{"hidden_size": 128, "num_key_value_heads": 2, "head_dim": 64, "intermediate_size": 320, "hidden_act": "swiglu", "norm_place": "pre", "positions": "learned", "qk_norm": false, "bias": "all", "tie_word_embeddings": true, "parallel_block": false, "init": "trunc", "init_std_o": 0.0269, "batch_tokens": [16384, 32768, 49152], "dataset": "wikipedia_en"}
Each number is 128 + 32 x the weight over its row's rms, rounded and kept within 0 to 255. Layers, rows and columns count from 0. The size above them is the row's rms in percent of the matrix's.

# layer 5 attention value, 128x128, rms 0.214, rows 58-63, columns 0-127
size [ 96 104  90 103  92 113]
[[163 151 144 157 126 111 162 142 120 157 133 133  92 191 138  92 158 152 195 133 223 147  88 114 109 112 141 122 126 175 131 172  86 117 143 143 147  16 132 109  72 130 195 149 111 121 137 104 110 113 148 104  87  87 123  61 135 108 119 180 120 102  97 163 118 133 133 123 162 138 187 114 117 151 139 128 106 101 137 118 117 141 120 123 173 176 159 139 114 116  89 145 123 164 120 155 181  76 176 124 103 121 177 130  51  99 124 181 186 114 133 143 132 134 122 145 176  60 166 157  94 138 139  91 158 141  91 120]
 [139 138 164  87 122 128  66  95 166  39 121  93 119 169 159 193 107 151 115 155 144  64 115 141 123 122 110 170 117 136  73 136 129 179 119 151 145 172 139 133 143 133 185  88 135 128 111 102 123 153 175 132 133 154  80 148  93  57 127 100 101 125 126 136 153 141 185  81 156 133 144  54 101 105 128 150 129  88 123 123 135 173 164 139 193 131 108 165 209 143 101 152 123 182 156 127 169 116 125  89 126 117 130 111 161 159 102 135  94 106 143 162  63 124 167  94 189  89 185 142 119 113 108 109 131 137  97 181]
 [ 67 119  74 105 132 137 135 142  69 108  78  83 117  94  95 101  96 108 137  94 163  83 168 131 154 182 188 121 105 147 114 143 157  69  94 107  99 111  91 125 119 174  94 121 129 142 107 139 140 105 200  99 152 143 132 129 115  92 102 120  48 107  28 173  74 126 109 118 123 173 131  82 132 145 113 119 198 113 138 140 129 140 103  93 147 140 155 131 112 168 150 108 187 118  98 144 123 181 120 109 139 169 156  84 143 112 132 121 147  51 169 136 169  83 161  85 107  98 163 131  95 165 104 143 126 115 103 158]
 [142 108 197  79 155 103 160 109 121 174 155 103  67 117 180  98 158 136 162 136 113 159  90 182 128 103 126 120 205  57 158 166  81 142 154 139 162 162 103 125 135 224 161 145 217 134  62 102 135 132 158 152 176  92 106 106 119 133  90 125 178 142 102 121  79 127 104  94 160 138 104  92 118 108  97 154  87 110 107 124 101 150 131 120 115  88 152 183 158 178 168 111 155 124  84 165  91 121 143 160 133 115 112 118 132  81 128 180  84 150 122 121 130 165 120 124 121 148 136 126 129  92 100 127 162 175 163 144]
 [113 142 108 115 125 114 129  73 106 129 175 161 132  64 149 136 165 137 105  94 133 105 146 115 133  94 124 106 166 126 147 166 113  80 161 152 100 113 175 160 175 114 155 121 153  71  95 157 102 167 130 156 151 115 112 119 127  77 134 148  96 171 100  98 114 139 176 116  68  94 146 129 147 126 116 111 121 128 144 144 161 166  79 115 122 140 179 120 101 173 126 166 166 138  74 133 151 114 171 116 169 122 150 186  86 120  39 162  98 191 149 114 131 145  94  71 169 110 111  92 153  94  92 159 137 204 234 144]
 [149 154 147  82 168 159 120  80  83 156  98 197 160 149  97 146 160 154 128  91 156 153 122  94 109 159  93 117 209 115  99 151 120 130 156 184  65 180 110  74 167 183 155 123 134 139 120 131 185 119 155 126 180 145 130 146  96 137 118 122 116 103 199 144 129 123 125 134 143  79 159 103 141 128 130 103  99 127 122 126 104 182 139 169 124 131 135 118 119 108 106 160 168 126 179 121 139 109 137  84 124 109  68  89 116 157  65 150 116 120  59 159 152 122 159 144 107 114 182 131 132  42  60 196 156 109 110 121]]
# layer 5 attention output (transposed), 128x128, rms 0.187, rows 58-62, columns 0-127
size [101 106  94 103 102]
[[158 176 147 158 156 130  77 125 103 178  57 138 148 115 110 116  76 111 105 140 128  92 105  38 135 159  90 129 125 120 141 116  83 124 129  74  64 156 161 130 174 185 107 112 160 126  98  76  56 148 123 144 119 157 136 180 112 151 152 122  99  78 139 106 107 103 112 164 135 131 158 131  79 123  87 157 159 144 121 163  72 133 113 106 131  96 128 123 117 202  80  88 184 115 116 173  83 146 117 131 150 158 139  97 122 146 193  87 119 137 143 117 170 150 163 158 141 131 115  99  90  91 162 166  86 154 188 167]
 [149 120 115 147 165 119 133 116 100 175 142 104 120  88 137 117 103 106 144 135 102  92 108 202 185 123 101 118  96 100  50 157 174 181 152  43  81 102 127 168 116 132 126 136  64  99 217 150 139 126  81 132 158 110 148 108 143 176  95 100 110 152 155 107 104 150 149 165 166 144  83 146 132 132 146 129 161 203 131 117 147 180 112 162 176 130 147 109  75 137 145 142 140 163 143  79 143 107 125 155 115 104  77 144 140 112 180 131 119 123 104  80 190  55  91 132 128 157 117 105 114 105 185 100 126 153 155 101]
 [133 149 154 136 140 174 159  85 138 126 124 163 148 109 137  59 119  56  93 141  96  72 124 121 125 123  72 114 134 124 149 148  98  80 117 147 146 133 145 109 171  94 143  85 166  89  66 162  81  89 132 116  90 131 107 151 121 142 129  81 170 127 134  92 137 108 116 141 133 144 146 148 180 193 169 148 123 103  79 113 130  92 168 151  82 136  31 118 172  72  97  93 190 167 151 132 118 108  80 141 123 154  77 142 116 124 169 128  78 168 111 138 109 109 127  97 193 130 133  51 139 126 186 108 161 159 135 120]
 [131 111 166 157 145  93 138 158 114 129 162 130 145 100 149  87  53 117 123 145  89 119 197 162 176 128 106 205  98 115 129  97 132 121 137  72 110 119  98 108  65 182  82 129 114 110  55 184 187 135 128 100  59 123 149 147 122 177 138 153 145 100 110 118 121 137  85 138  91 165  86 146 106  91 150 149  40 142 172 145 150  63 116 160 174 131 119 116 106  86 134 129 133  81 123 158 153 141  82 129  85 138 117 131  88 123  85 141 160 139 154 134 139 141 143 148 113  96 138 139 143  99  95 173  51 114 138 179]
 [117 150 160 157 132 113 147  89 137 113 177 125 162 185 104 168 107 111 166 133 134 125  57 118 196 181  98 142  82  71 143  90 162 138 154 155 165 153 105 113  90 117  92 144 172 178 104 158 138 152 162 115 101 163 160 145 103 180 152 158 129 140 131 143 116 115 135 146 157 162 116 128 137 213 112 169 154 178  68 123 132 130 117 115 151  92 107 109 169  77 164  90 117 108 128 186 115  92  78 132 164 101 144 143 137 113  95 134 171 123 128  84 149  83 201 105 113 140 146 166 114 175 157 149 134  55  54 134]]